config.toml
attn_scale = 0.223
warmup_steps = 32
doc_mask = false
max_steps = 2528
dataset = "wikipedia_en"
Each number is 500 + 50 x the weight over the matrix's rms, rounded and kept within 0 to 999. Layers, rows and columns count from 0. Numbers have three digits each.

# o: layer 3 attention output (transposed), 128x128, rms 0.231, rows 14-63, columns 0-63
# v: layer 3 attention value, 128x128, rms 0.25, rows 15-63, columns 0-63
# q: layer 3 attention query, 128x128, rms 0.254, rows 32-82, columns 0-63
# k: layer 3 attention key, 128x128, rms 0.24, rows 32-81, columns 0-63
o14:496503595510519541432457523517558605481487477461566435412535480449489415509434470484475442551489474511518470420522520510672505407485528564491507485407551549499507559516543447520552566554439474
v15:512522534534576572467580541533434487472593506456572415550466475570529521508474510432460553444420523490581560445578598514613519519560538494548573533426483508522515529541480507502452533548566443
o15:466430459492585523619449428519490486494510454528417517553514557470417498501557504507481515496568482494415481543484458490487570548537552535577551540506527515506459510514456628529549553525404492
v16:475395528527506473550542529467459570512480453498580490511510555464463582570530496437519503518544513518481437539597506511458457533457502563525526445589467520391578476510499526474550519458509485
o16:564549517415580497496521504479517470524526545410470495498498459602514421386446549548470529488493438555566551511512583527556511528515539419503530488428505490575480556520489529513422508513549510
v17:451541548529472614559506445505490528456455594561453476485499561516560461449501479471495493497495487506445552475401546535500458442478469496447501527484544501606493437406511474537459490478512569
o17:484456435510484413421465509459473496590475418503480593507484482418447527487547521488456496483499460552522508469579473496546476499533532550504543516499488490468488579501559512501555460493507428
v18:535524471539510514525455547465434476440465488512460488440560415549543469515474554474493487426524465561574507459526536462550423470506528434517496467551481493563488489548435485553589435456585519
o18:464473471541488471533528506434553530558526426494542479591419570434492474522492496520466462516481520417443483529466448495460613525476444538520488486464452495494456461416455483487423464561482477
v19:437499569528478498426501391515575520493534527401539538445576523349486418476463501536490412445483505510608558520471438441535499507492457519499552493428471498456532485452495516540523531442580565
o19:519465469469502498530528563449438511559406412619448484507397520534524540502528491565511512501486507501540449534466709493508636481487557509441448465557481521507520517557478528429399378552495474
v20:481494526507472480534501455574522487497516457493585452582538509410426468515451550491474547541468535510542541536477508529515610488473530528459564500556469470441462422565502480534488506488521484
o20:557513505522540541538528471452418479477542544544522609484484580548492534449514588535444507467505493479489529469430556458529484553534495486599480488512534613523566547491554558443433497489539462
v21:525462522553516445468503507491539485413408550498403549508524525493457478514487522580542499504413486462447459531426460527573518465512456499467559463382420507420484480548526442457457460488651527
o21:467492468363547535464483472512465486525536526526591512400473516483507526537498485463451470486597452525547463461498514406482496483506542494484471535464490440565546524505505514523516505500353466
v22:491429475519509526467550439504521465462427532480412531447515449539465599494467452470533453472505543430419512516517455450481502497469486548443466439557495425481477503573497479478426510511489555
o22:539471555479480476527484496446493506506490531517534505501540525484502481514534447508478549516480421489416450487505513524507422513533533437556559497430537464552595541436565516496549464443464526
v23:556481488543489521443570439545524554472523512574530512470526506530438528601610499522393460496462424506483459492568521519535450527544566484491550479589498456536473519549495497489582541497535455
o23:523488559445461582499404544451437376494490508502506515525485491514545473432568512510572449472457511521509495503447529492526515419462557454484483514401536473435525455483518417452420510547507523
v24:480496489438519446560385461502521570577437599559537484447491449504560572415564541622496415551575568534523533448346443470490384392494451544439470433455444526473460521504485439465566470482480585
o24:476518505535397490419445581537586489491470487473568532621490488453511553551439483391480566445533535519556530462490512631511502571430416502432494476544552452487576468477486474494471470542489422
v25:504468519452479533519548454544411562483509463507505470523551514439499515570519510569519614571448506590519476525455519581415482543497531433454536514528526519536494591495544532475452484580552530
o25:454578586548537440501545543505556488580490502493504498487431478475499529401463604512550465429471486532462499526559463471557520515498512504571435523551514560517493530505443456485505572486440458
v26:524493468547531460462438445482532485573500402530492463553448463435456401396525560554515530490464429578466570436504514471564510493469551575437490504471489513486591511492451531496530452456543584
o26:447538467455480480594564579443431571448513466438533519496596447518532604556521422475491429482595507466498470545459493449547538416513509508578557490548466568601431474473556481460462481471556440
v27:538503456497445474524566493507552418598549418520546553438580525511442513596474451487391565520532579387528491467538378591532566505549524524506496576544490521491549501505626434502393499525478431
o27:468489526517546534499415499478481561370468557500546421553480455478525535390515534499633526465422483498540509548458501397490516518438473478574471467507565489464519472485438494509483455478451576
v28:504446529505555488503554450441502479468478472452509481463567525415462484518468611515516517585524550533506519525567435571443494539537462485465493486540421441465431527515470476486468481476488512
o28:487555546445503494510473654486484567501581527482488476521487493513455536521566438499490456453467473531478519503480544473589438546440488557553502456542597589512557591535503500536441541499476535
v29:469490471517477498492520559465545510516474413513541482540516427510464493466565474563478522454529518419415488580578591537493566533609539554493522485476616463487536473529515442610515441424524575
o29:487526494436443500446473508498430463466507494541470457402516532530502539496484515487479470625405484542502462424424458403506495460430513510531476504514445422483483489447436535440489513520479499
v30:531520503473437485594502568524413577473526503589436448442517474442600531511446426556553427449456541525471537515382523412540490516608522465495530416430503464475494494559435419453524504461534515
o30:515538431520529509453529486475570426504472540499522556517444542569474436517547516427454516551542528521511469473481599560448490562506463531501547649604521497544520487511559459490487402571469596
v31:492455486448449477484534467467478460462486528543461426529507484565430527510586536524452456411474534499547436563508505470441461454532501533458529559502522453462470481543545495463523538443491584
o31:499510502628515454430488443583541518506497450459548497486508459559560450448502521480528524537513463515447489450500563567552504487415549477513506443472444447480561519485480482422471528544454451
q32:432432480542440522507418456467401513419555601524512559471500518623592573584557541544498529493552506447503469516479547470455522505486568606513539376588515484582435503576540537431496567436537500
k32:428523532533448507506403479481430501459465510385543467487438546628426535457444533408497462478526608506418533505442564391524516541445530502536530466551512531575518473458547554457510448417507601
q33:547542490449566494529492500533500455448529522460567468458551509584564483482488537536509446508525503500606503482431592559430449545457484531497538509418478421454386488474498527399530538523524463
k33:556574469584418561500437492546445452659477545502592483405527515536516482477468510534465566575483497539562444570507573533457509491464496465559512438408498444534492573469532527483604541585508541
q34:510527492475535392574512439498463542523500513512611491493438359513441466513520459497466468444439472545520496513613574461454390567391496548422597501570471440367514497527442542496482448519455539
k34:511563473458533334478552441538464528574491519550492538471463500477557421574488443493508437496481506522534474558519436528469470607432519547491439457531542472461511418562429396529471517518521601
q35:515424528583426424543536489637483461542459483520566547484628564470481587539526419520435559457546489473543449441557518533434505462438531436446516460527519422446496460587582497445523488438501451
k35:451432424541488500487534533553465431531437487514508438530538558503457524545453461512558470485510476474541640453540547527556514349431538520474476420517505371528500495488534501448561397564405543
q36:428464519520573464451452513511549546555454462521595471566511456550433485488480545488583504502523500552499413525467518571525515562575541480449367520482426452482532435487499505474525545510481462
k36:460532487541460437446533538527501513501511513506407527534578547471508534468530463527451521509495530487503423494459466478511570491449487567534447505533352478466516528461497473523569427510505478
q37:547469548549592449518540425372465355373499520547332551461461519536474496543528486492419465578474456463497445505457531514581572463474438527456511586423577455500595564486531527552509454545527502
k37:491344547471527446573524472453471399510469458533461510419491506509419412486428463500520507456578523553565459482452490514498479513474467506488471502367566572538584620512468508466414526511415523
q38:503385538454556492553481453463452410477356530527479501330504541516474412487501422506374512521538544407630465413583502392508559389461377528386569525606523521521474535483537395556647524418523516
k38:575457439469485598407506440427464491491395628487532479436481492529429459528493469586485513556574567533546655412584445494455469412479474551488557610547461510506490500548563512405598512428573511
q39:390504439558492505509447571495610450537450540475472525540470413439584438465543545499552470507467571472430489436483482436528420581426476612455416539494567554503575468475466515491548585381535570
k39:404526507572440559484527489446530502436521560431476479513571543444610421505556501563575528535450495464546474474485435407493422460445546547519490536468487541536509511499511432457470613509534467
q40:574479477529409459470651506609577579522500546577536436575479584382412478536542487599555484590499440566467585495442417480671502409587513450447536532478572488476496531403494417545479579499501506
k40:554443343524462482523580436510602596414480502527515504497523486471530547486473522656633552393605427510566549651536439468594484501452512479445500455506536466527504480462484477505468598449470413
q41:506516582510519516536481485425556583546453453408468514508364499451516453531543409416449522528506589452451470399512553495518446519484565502426520485513528487576477421583446436557435432506525554
k41:529544455477525480521438486539529575480554515426526462455445455502456426604502404446510486525525527461472494410452632483468506533582516493450505549505613624507478413523569476575448403560489532
q42:508574483536562473527572424416515463540512527539518487400417523398510500491533422537488451479470572493536560515417436475536361430462571538542490581339553554456508517433569464590529481454494522
k42:527517556502523469506654415374515496469508526501497446401488531521461510550528543564531508518497563575478456625566558393519446632483535495619495527417568590550520471469535540597536430529519535
q43:441474431538459509445431490534513498542449470449435532503511559539648522498480602448493496400443470466480552550541502474447476450476529451558488436537442550511446520549491576500638485555551482
k43:412544463534397520465482521439424425554478547467504556470482506506575546490374487480510501556381537491421482576599538478405458447579491468624472565594477505498531422513528514541597453510521446
q44:561452497421469632539481504414503489453473492473475439614608533536476525522366543502503435561548534452464527604448437641432563436537431582540532478518397458531467457431510515569419494580474466
k44:501518616553443519532436499481508460459504478527513575519504504579495528557483497506489612592496500551480449521455407645499521425518404527577572415515387421463416538453464517538492415479487488
q45:510466441394321477567468502470444420594574492432466576490503554509566444533542537457445513545476528552498513399542484523496433488438424426349485585502559528492545512534536572540535414511520494
k45:421520506426519530463453533514420416536508480370504567487533531549542435515517436464491562532488481485498468476544549492540486463409542517447487542489528432462513439482515490371564427518516525
q46:417564511496460433427494575537474578552582542454504517528541527491481562579493535407505402459497560495575538420342482448520583433486467431435494508545522607507514547444529578489498509560461466
k46:518644605518548483468489470488543539473457505416476522472488445492492552479590584477504411449473451433475580479536603520593515538496523489515406551545402467580551506539494603430436591456513450
q47:480470411570499508526495474520483480430446457466534504440537574434529515548539475569530508652426528478389419516427571664527482375552460444562511450435572510321529506502506532497390423523546485
k47:556535555458434474487539404477605398491382442527596479468456501525590484536425545474434442487461610490423490584485478570530464396445474563501533364450578422379511529376487557511404483520517478
q48:547539444547467450480543480443504380442441489559456584462440583478569458515590533442398522443469580418538508581604513506411538527540593530574546547466497467488460501520442465548523452515503518
k48:532529521586483416581514459411524444550464453571460390536509542454514482553528460451447408473431540452536489574481443539373470448426512466482504551528493535450562459445560475507485403493490595
q49:455491507519577575507486469472554527481382434490458583483437410527562527582473395487519465575492561454563468382440605573560454448578544542530544413551491465600493492484538494600537535583446491
k49:543521557547453526542567498506502497452446406496563569462481379564445495545473479516531441551558488431425501458477574590519373430623533514406582536548443579478458499571551538569557504521554552
q50:424505548479581498557501486450495439462552626492545543491469475522585534503553498607459491433571473521508499547532520445545457504524477415455440570590453495581461509476529443543476506528384526
k50:576517520494516473501462486401449471608452494527393504520521504503567433474545438545528480446524523427533484548481430480532573583549663445498497501588405578402523531510552509507447431408488494
q51:510386506504586589576515571427451524550445459490512375541468440461478585466453518531542499438573481518555575480496446393458508489552463496607459507515467492478491474466548437605531397448502529
k51:474465505501620637526572507425428521500491468504546500556439519449482611486439504509511507514482410560497593531514435368495518522475465562639499565597444504516579432521619439491518394473547639
q52:510507404482458553544454482545501519579456491495492440562498514496424433475521529514545520541495456560455483446507535543509452443490506526492476478418429484510497479498396492472571487510527521
k52:501474446543430525541520428606553508493537574510465455448593464486567485520477503506571538499518596532535466550510503527496435527466496566508504470489395484475459478496535368476494503514520480
q53:529451536477507505450590524496478611524435530451505609542534453429350534445494466511469574541482441608557401629510407435531445398532478459570574467575394424497486414445567537572580531389510425
k53:520514417510508470406488544439467539421534473609531487532480439523408608422500509606531585556428449576561508547559372467532508533577525523452498595557418420514406442453537519552636585381439523
q54:487394473430422604472425489527466537528505417599509563485536462510487484508566497504472521505528544571452474446503522520581469465502488403513455581458458541545623462578587571567508462485526496
k54:582531566442495602481577466520449470540518492452371524513521506433422553461512557489489584525493502460391476483558564587522507483535518505499469554495439495426480395482459569583562392531456482
q55:497476493469595412450520485440524519547425513510434417544403525482384445428462484529435510536495536488510420494567463559473580525512448559482560547488501495468415533491496392448579501539572516
k55:521534528560513400464483406519603537494538513506459513461453547519429495530454359555467515497585553526584468470509458537371603511460408528497565524516505507567482559447510428581444432531509410
q56:495469537530389512532507452546413528501531455513569508517415508495451507558523473525468566468520486570434539349468557473499509505486452483452454466492520459558501489452550462531518512509545535
k56:574535566389540474471503447531493512521505507456544511545446507521478507501501514472554517531558521526465485529511481534500534596539436451484543472507440487495591470476503476449546506548487471
q57:462402493465503489529516470414458364374461506490404473596502547502430475495447526606496552416543371518509508553516496529507661579539489462487516581605544460445484465554510439601326506427449566
k57:531350496477582526428508471474516518484479481530491527642515556425468579530457612537504577430533439571562527567475377467514533521512438463505498560469531458484557544460487510487429488445468499
q58:559546423447574523501482565559444467612524520470543418397551538603554490481501463516547560628481543533499479514422697583418523499492477428503496516405506537484367584493509543493467480461512423
k58:631597490473524526531517512604555424477501454428666486478551508486511517450557463547431539501486496520527504455434573463468539473513523430472628478445509498497377517551558492478485500507489458
q59:525523463464492409397505536535427599623552516607486478391473549518458562553458437474524503531479499500427473571495560473494500537486493461553374528474483627476518574520449556408525420505570455
k59:466526546462573382434463463469404528525494492553384474414510521494479526426517584511436506467399606554442417540475522461467612527445545585524395516514416566554548467476486517489487398547559420
q60:446429473528496508474542517489546483630417511491456523580518522394457377477521493499478534496438460563465408429527522582610520480618536417520422622528520432526569485538458533429469470533523510
k60:556501474432508504475483494493503514521552559541476548537509512427528416426481504471515516450518447446532427515455546552601503486477443541523364540585480549469492494512434500494445548517561457
q61:508404603468445493580504492541394517425575406491565417517406385428549563560517482527671500510474508480528560432514500547374473512470518455426498407507426451528540456463441448520495478471513556
k61:526520520531524507480489540503405514442465474524496581514453332517574506523485478519461499526560505477394489504502463474553532538473427479453452445518434426485508433445463496395598428495514586
q62:498381508552460520610492491523490398482537475456529495559482448435508500502574508627574597537506587566376458551547534530407487546469530571480484493416519451457537470552479483575404379436493580
k62:372391525632541520544563442544528444445526409533487486556450525490473497520466470531552547618566563505501458538449417444498461473429545530493523465459526495463560454418556408538492332528477550
q63:562461448542497480474559515570440454492437524558445504556482551523469475554479560504539564413495522502536542607523590533489552584511482548468478411503487508514474521476501497473423597481611502
k63:485521469552469535498577504517453568448533467602483466501496542432474440527438578557537499417420475595444542588537497513453523518472498448534486420577502443568536600435534564444390603479482541
v32:468468502504470474585563583460402403503488532554516534512504487485405502462442445486467515526418561419405510504498580634509551454531519440439476572562569407548458375487575461460482511496570495
o32:545529522545467452425480459475562460431539441438380548502561531467407551557550538479462518426522468465539574557590436439426454617477442602572528496474503577491511571498491548525458537549533482
v33:455621415470450524594516504581519487533484424509619356572468530629572484543464501501549594480526442527536452555492547578490433527528555475456509493356522413503590437470545419540420458486538449
o33:522450434532471415481527455479495593422479559406622457425560477421518522515586422569508485575515511438483546586525481449439339576408519666436536487542444404442481508569443563468411511420509528
v34:511549398393393523447510454496462466463559371522502524490432503574578488509551452407630435425585528530594443423453530480567480528488525440400426485574457520542499578573539576562466434593506517
o34:484505510567480415616597443431617566606480546595471480551492556514337427538532517466407553542549617459548477521541438553597458473511454604431548619541649520523522460500572464487449490374618471
v35:555502429531461558458595393517472467496423415463370513464459559577486513526404547535443462489457459473485552536494406418545430519546556444518492419582526473464462556441524567484475556607497388
o35:496522429540483465557494468540575556547527550507516485574537496420504516521546424564562577574430523527468535497444521427510491451472548467467481476413523429479568531517579491582538431326386544
v36:508457577547446353506437476504430532444401515546453493511523577524368512517537445451603556465431563444529485516530512522567456452585502526495492462496552476461429542484476536394531561451577450
o36:484553522446439485499558566465444457499625395456549561538577555535596502522566533487509394540457499580469496596491431361492406489451568446466570506491588529476582554453614536486445405424480538
v37:507501451506559492423524568508549519495487509556410537492578507546434633533452474490416388533436488466428542501440579448458487505588540528503542542446394399558465575478506543331418463576453443
o37:484332565447466533571504480473474414462485590381474479524532456599549536455462485499473417426467465488512456450590359517415534546307398490522470442463524549500536500531459482542571496460509555
v38:506451588564475478603492466613528484475503518450577520482418408524463488508523494504547500501399420668471556512610437594585491454386572450503468567485531390561450412395479599471446443402518473
o38:556461406586425465455574517584520534548414542536540385526605558532477593539400578440442591512556586504563572631531494521426576446493580521452555447648431545428462489615566433487416537455422455
v39:543541453526576476539562430497427567453493519374494448586562591450575495560504517611401595618467516493516565526458498507429495417511453506516528486534578494507465472570562530521430497519537473
o39:464469498485491491552557487439437548539491470529545548444427498597459482446458507483484470465519567520512524460529577363574482589503534489492495512529415540468585536524422603509538542485569524
v40:540488532508445570436536555578425537385520553581465478307439493468467439538511549552537488497422513498545469446396520493627566510593580341568588468469426547653519468524556391594484504527586526
o40:543604537527540470481411501498490522564465524494506449498443587472572611565482419535555555525551519409495495501528394395489508374543551574543469431608538580449505439390516398370452462528436567
v41:462562548507445556600539463457453442523528523499505440563446486562492537500534371499413607513559513437489449549532415386579512453481517548513489491512479586478513603459579483532430566589583383
o41:457565484466523489502485621629444467596449459500481468540535520516598447484438564536607486424498517499481488589513458455393521577532485504490437561421536416517400454536401542466499499393509499
v42:413428569532429495575555480359471476525481555476488480450439430468508464585453387587581400424542503609443499513484517612364524514465548429500463537441543458523459473482548604494512575473562470
o42:469556449554450516499463436488546480455469571550392571518471638575609487530548622425475433583500481484575530541559457517443453466558426534435489430478518583457445608509475457584473564648537438
v43:575414502498440505464568510477541526496391540529385469551534528345524553673641490461490516540490436421466455600497422458403547583469491582525544572519582479413506471501561431534485596516500502
o43:505528557490601531526424494549567506439547549562492439462493448574602414397544584484496478427540510512458549457592552520492375559465538457470476530460461567463508614511422408379517526516527590
v44:335535491448450490533459455503605408483467418512479493470484535575515447392520515499575517453390538476466394484540519430458543492458445540406563535536495593518520403502525475402635604578539499
o44:564592565572481494452458587557544522505509430443565507491471498528510607567472554363574547577482495482524517556329509550517439511635514464537430414435531510582476570499516580457429460567515402
v45:652495528464443385464517498393509454562410486599492549507500522507400433528473485473573549474354641403556447507493530410406477546532613561489487497540456507492475485477605430615471475530517528
o45:471621452499573500454470470521615523644660640516510524405504602549615500546520577421372482497587522518420384552476568599590543438590525464585407580422567540554596565480586637478506460629380505
v46:483468515572448473370462470476460543532590504539512569372507557487463587322397425501465482444501526531550614535451436474454531518489515504547479587491567442447546580483508529559522466554533577
o46:583459438477530431571514477539381476451502487526602487508408438475451524603569525541398540477561474481538485518464556543425656535585486560491484422457557438597529487373594417464503542498511518
v47:588428497571397491523488652445393517454540504483512477477475390523485538457498582480528476502479391507446354432545493530463442560510448588561557488465501426591388530480536413514520482490494521
o47:532562469574614447462459517486619523553584452439479560558533396466530515492570402529440465491447602488463522520502549501463513382460576595523503506489495487392442447398502582484651526601459497
v48:541357516568553501567517467521532491446463531485514530451441537485478542513399438473486500544379550531542490514436470569441498553553484473402539583593514411561504500518576391497423569510479500
o48:494537470513398560488502530501609509497436492500490451531489571554472540488593469479388563424514484489553481470482527430525512548535506566605517423489390540490585459536469524515575522493474522
v49:523429520475436495487556476421573462603506508422535475501534539388496624537525439585432434494537434623550476628511559476445504411462552618540624536505436497497533523567441466558499556427535494
o49:499550441484679415514516485448427365514468534505465565383469476467510439395398528545489498392445510477540520486481510391415485516441441481523494562475637529456423521535577427465500410478503524
v50:516478486600475523561505449496467524563522550447466515437480474521518506508403533493609458499569535450573440443493383530551477585529553499423469543516514580389467551408565501528540476631550519
o50:481517504492501505534486461568504544493490532415421542562482408370466469558520483509425514400576450501478454464561506591555484408505518492476569534570551460539421441522514494624570452439515468
v51:522435517440613474575535527503466484511460603480516407502474527469469465447465363472543530642570525465469554432501572480478614493435493540575435610443530466456556449389533407461521556468551408
o51:477535476381454404442411525563432515599544464446454509428531546521495490566510509446432499349535471481525499334454542331457488552454478494455474528589599516664517596530555640498570504489504563
v52:541377551457551486496484531374504506479494495586582476563532471509554515582434565437585476576533494531476572491593524657422494483534544410503382495500531556421491392492506571432400622624598451
o52:535540506476566448469539512501529487401524437543457435485502409545563435599589467511463512421571578462465523401427533512521615470614505556395621496547559488435466552525520500553451482481523479
v53:494590494480524499484480555595615408484466594463429623411585440570566667524494516542496636526466420626510507574545521535456536518421476511462481442601467602529470551492522595373493501509494589
o53:651527522468514580531526472567486452495368463458520426536590414606514449391458581522445556411536466467450575432439574608517471511613480441551551472459443502507405424532570598525454569435497511
v54:527473520507387594595612525517538604401517509511439532494478416404410490587422557439583566547561400537572485529424596526497491462486615414536559512526452506311561475453421536511443471536484417
o54:534518525472495563541452533385523327441443452383420520499494597471498479496538481588530498567587523460422551500524484602510559537476525519508423467512466503417433504634497391658304411535441581
v55:465445506508522489365444499467447551507516434544564633487570523676512487419555346512406526487464531357527515503533477491510448463507551475526608434477557615542566577623558485526495647551457495
o55:486526586444488410512629445502592413442449551552398555543384421491512392505428605538515568495460475644609565577446479417569603609542400509432494529528546489557545516477503557491458586466430484
v56:498426457573614566468539506460467509500526527328496536545421491565452415509491500513514525443498474447482554671475506495542528541687511561479484463487581502416493495416475587526612524545494567
o56:488496524551486541538466477545498542406538507525492592487495404533556520530514607538471463471561585574537533445630517450449429591495489486502458400508482470528465340531491446587529477459468610
v57:554551328543361518486531493496503486515430466480519470659503438348464516528559476454487531527497499479493567446438405508467475395401474457539367496465474597558528484452540555502476448389535469
o57:450502555495576576428485542425541496547433517465470505441577520501523477439493426502445536507546449394586487456551479566555525510620536419459626622656532391469453503550456476440627553457487471
v58:452504545527513513458530435496471566366495501485444444523496466585627586434494449510463508388511488373507473534506494499443442459483444592457438400540470540447522572588560466514529529514474414
o58:521557502538507509535443514517640475427467373571449621498438535440496407479559579472447553576487410530474481435480492558609464485551531528502497562391546430583541421543430518586502572575510547
v59:439577425604416508462651491609525493436613471443486504474424469474578515484439383463441524497600544490499562540434579455575524472603584565594562556536441550495488496533575512369560510517423482
o59:403527491494469496539467502424642511538460475360498531613486503574527473522484506523502521499469607331558520485511450458429444604461565535505558436540491550582452457480574411495425555410512552
v60:513487512494468461566470482540407490548534498466499618439550571485513534491433509528622547526472547480580600454525506496527611404583540452468535562589417535450549501421477625495446344474507504
o60:474524541358491511505472537429373466497541572448527445471506512565448536627482443505395500509586454515510434503484469503520511469517436423485549424575369472511482528446632574542441544463477497
v61:538586506497488484542427538612443392390598491538397437516463423479486488537512504479516462478518552388465542481489492523455390441460409527528447490480405502477432529517500516552426554512505493
o61:446361451380481545448480504538549525550491485495472519566554497553455534398514571488523557472451541466450441439592564582474539484468504532548445524612487444438527448562556619560557562512500484
v62:522390435462501409464560571522469585606463549615551658457495478520566536525496530449374555462559463431574424474469563513572438483556459428575522525540493543498572550484577542528527357488487430
o62:580498559514601495458492478487598658516569378501510444673488514465436487590406504505526535506585421592482541478491422527484565567549476447521587470518322501587554442433519465519423477557491462
v63:401442533474440448452410444537468478573456600490525613531442306480527519439461516601529456442560467563516452437376566418421502389574439467558545564413421503423399478512636405506496569625455512
o63:486441507528614481349495505506593501433371462430414569487572507572528577536487551594578366554523572466550518492425507471546507405515417562520538498547425438643555503578502441581464519562542441
q64:516490467523519429504503420539625444517477449572415431468622541600547566612518440557485536569551477469483511465482502417529539462500550563562539571519571458534494546393547513558551552448457525
k64:473497441461573582497532513507387516458507442471480461523507394456463488439511456613494468467563467506497492495488526473609489406556593556477509465469547537581537566454513515516519544514514554
q65:609508532487443475473524516497509484518443542521580429486476451470494539465516473492463447363498434493638438516501515518484509484600489410497512481522425506532456477497458497481474508486483571
k65:523487483490534581550494596562532557494567489510444518525540444495459542527406425428519483492524425535580526460519519508483455460525535647577375437516520435575480434473503515500583466527479551
q66:536560490488532567456471525472450497445544502477488520438623537510527539428480564505483562489579449537516599528604525556541441480554507485482505496499606564439512571531518481493536498415386477
k66:387516498496468587503444513536589449399497517473521505522511576545561510501491549443411566480512465485510491528585514459548520482528469543549576491436520571389489543498556575474411464591553484
q67:517447463464462391495468558477422432607566420455509616495467408587523477504442446342489501508477466488486438536516593610570505505464486563514498556563455469477563602550541550427520493537469588
k67:502508517471457467447488605455441622543551498486385468513397458422472430505472553564435412447436529619519470537484515506457545471454432465489484460557571551518482450510485507474517462460572517
q68:400516489511483533552478583502492518458577462489472513509459473477483506530442535417452447499506518446536525486444546514567490492473467526485457393587586527492505453519525503463468478503506504
k68:499493428450438431537489460483456545479415627515499401466530462481543546474444572437436475564462507487467522486557516544527530542548508441451480443502448575576522452501437545439464499493534578
q69:588504431506492556539548521514500459552497556461617465555533480490490513399417573505604621464442514518499524529549482506474500510508580428456509465522455495491468476398566507411453520447542502
k69:478489449481461589531555567494433520455505472529526501457467542485487594525593493485579537458507439459504486558424510465489490516476501527550537539502574471475486409571499510502424594426444452
q70:470437602500498522490516498600526573505473507507440464539448484517546535493502467446441538469537535468527553427563519511483593485457497422482538516448499485484484568571579519496515414556462529
k70:451384449523508548528456500479400446484596551470533516381453481484526500535465465460589457546472478449507555527483482501604501522494472568530546526551497507479568516523552500431503482471493544
q71:451551475439461615493526487442480472465559466507611487534476320489419561524577495537514505542553486504500518472475498539521540534536412471455533478510398473521510497425550439534535588438540506
k71:528522423474523469531515530519556477394481563467604493498490514533530529469575481489528535462560402448548523519549466544487487425445511434482507466427506533553446402465460388479464562526474549
q72:535547500531474494470539456516520495458567560488600474476502547598461570568504453421435529561493468538560499478505545489536489400530519478518484406503485476465506457573524460507527486578513567
k72:558526491446519570516536486499548483409547508491568490522551547525516549597462486497554560469474416504509532450475531472467456437537539453491508450486546441505528435598558505497606415543567520
q73:553517582555498457549476572472524463558505468530508467477519559529530496470469464543444514428569584491476518441468489482501413611537463530453494491475486486464438502523422424546428533471501513
k73:522469542539523470510531507534534456466510446448546526539553494468471501515524481503473484491477484395526458465525532549537526483453531427451447466462519508543501540474549540518477455621444580
q74:478419545446533481488434504519448526520486500412548513453429548519484516534479476450541526515477513474453413488530527577470540500519456489507601501493457428471499416513518505489539403477549469
k74:566485532478549413508532488517519471422514538460571542498445502551476568469513420482427520550515545454541464416468527643498474462421510515513586510499480407456502528517567518502617424531538525
q75:431478447457491533524423471442478440454451438549469379458502509592391449588442464529415488553594434514584516460471621500403409454541410551476450512572522435492464541521540459556513507527546548
k75:484464442466541589547507473532497616501558426525507524487477465464461478457446550504460540495495494483506460555556440524477464559448489466440548516480492467489477510529505479473487460577510562
q76:525500528600451460593565429505563520467466558521516500464394499501499445493450522419523484396470455442589538478510504538532594534534547545552417485433562458424543479488375440498448475502531443
k76:563406489477392527420475469481575487528517418433542604550461464534455472496450502467502458469458457451381484596449423529529508479508528539570542506493550530539559471493489486489437451525507460
q77:538478547529443527601538520526492514466497557517510498524485531488507480490496498518594530548487580568537474527431482523509485478493531452495388593481438443582488389531547568484556470497458560
k77:514392541583565444535459501525517453485471491477413540545515404521466561554546537486617453531450518466442469455569558505529458485436503507536451486483499562513555514509467483510508443552539490
q78:556508471508412456500525492487484571568565521440498489579561497547483505485528478480486456550513521530515553507514514615509446430461503522448516472538487401434465414520499433435514475505539501
k78:552482480482455450516421526518587603580490481488508518560541533568485444488523455464551488505520451469522466436487634497494565511390487489536554482467491470505544499467515444438499516554561530
q79:501483464554533527499424566521493501517559477506470521532492592548496490462577500541475523513440488538636451519556545521522514521541543551502572553439527479488496529579497519509541438385573510
k79:501483505469547504481533513508518458468480479438558562467497492533503518445490427521433540510515411505404438572521483487504494488560500437489533563516471457531437532506546456515571439483486465
q80:458608581483496431427477467576489535516487458548491511597534537485415475601503509411460475502533483505466452538495478617496595524549495480392486476622403468556513534493483514528413508490499497
k80:466492482450464434498479508583475574541507393574420490592543550428533543551586504567508410480510453492482633461505529521567569537501507411478469482561448491438527537498510477542480544538440511
q81:497488491500546507437531453521458512501539574489475519514476438484501521426508547530443473507523562455531492466440514473437435498536483505392464543519461519621602437422480509485521488587502466
k81:391473557515470475488455509443474455505503475545486519493448452539504470529493527495513537509499475473521560453466493462475539456461494542500447475553501517467508498511473471553552506563536536
q82:541531403451492483539501494502508539534451516557465407492459515479585541553458467439452450456525560470504542495488503561472457556567509523543455477491605514472584538401536491514477573580509533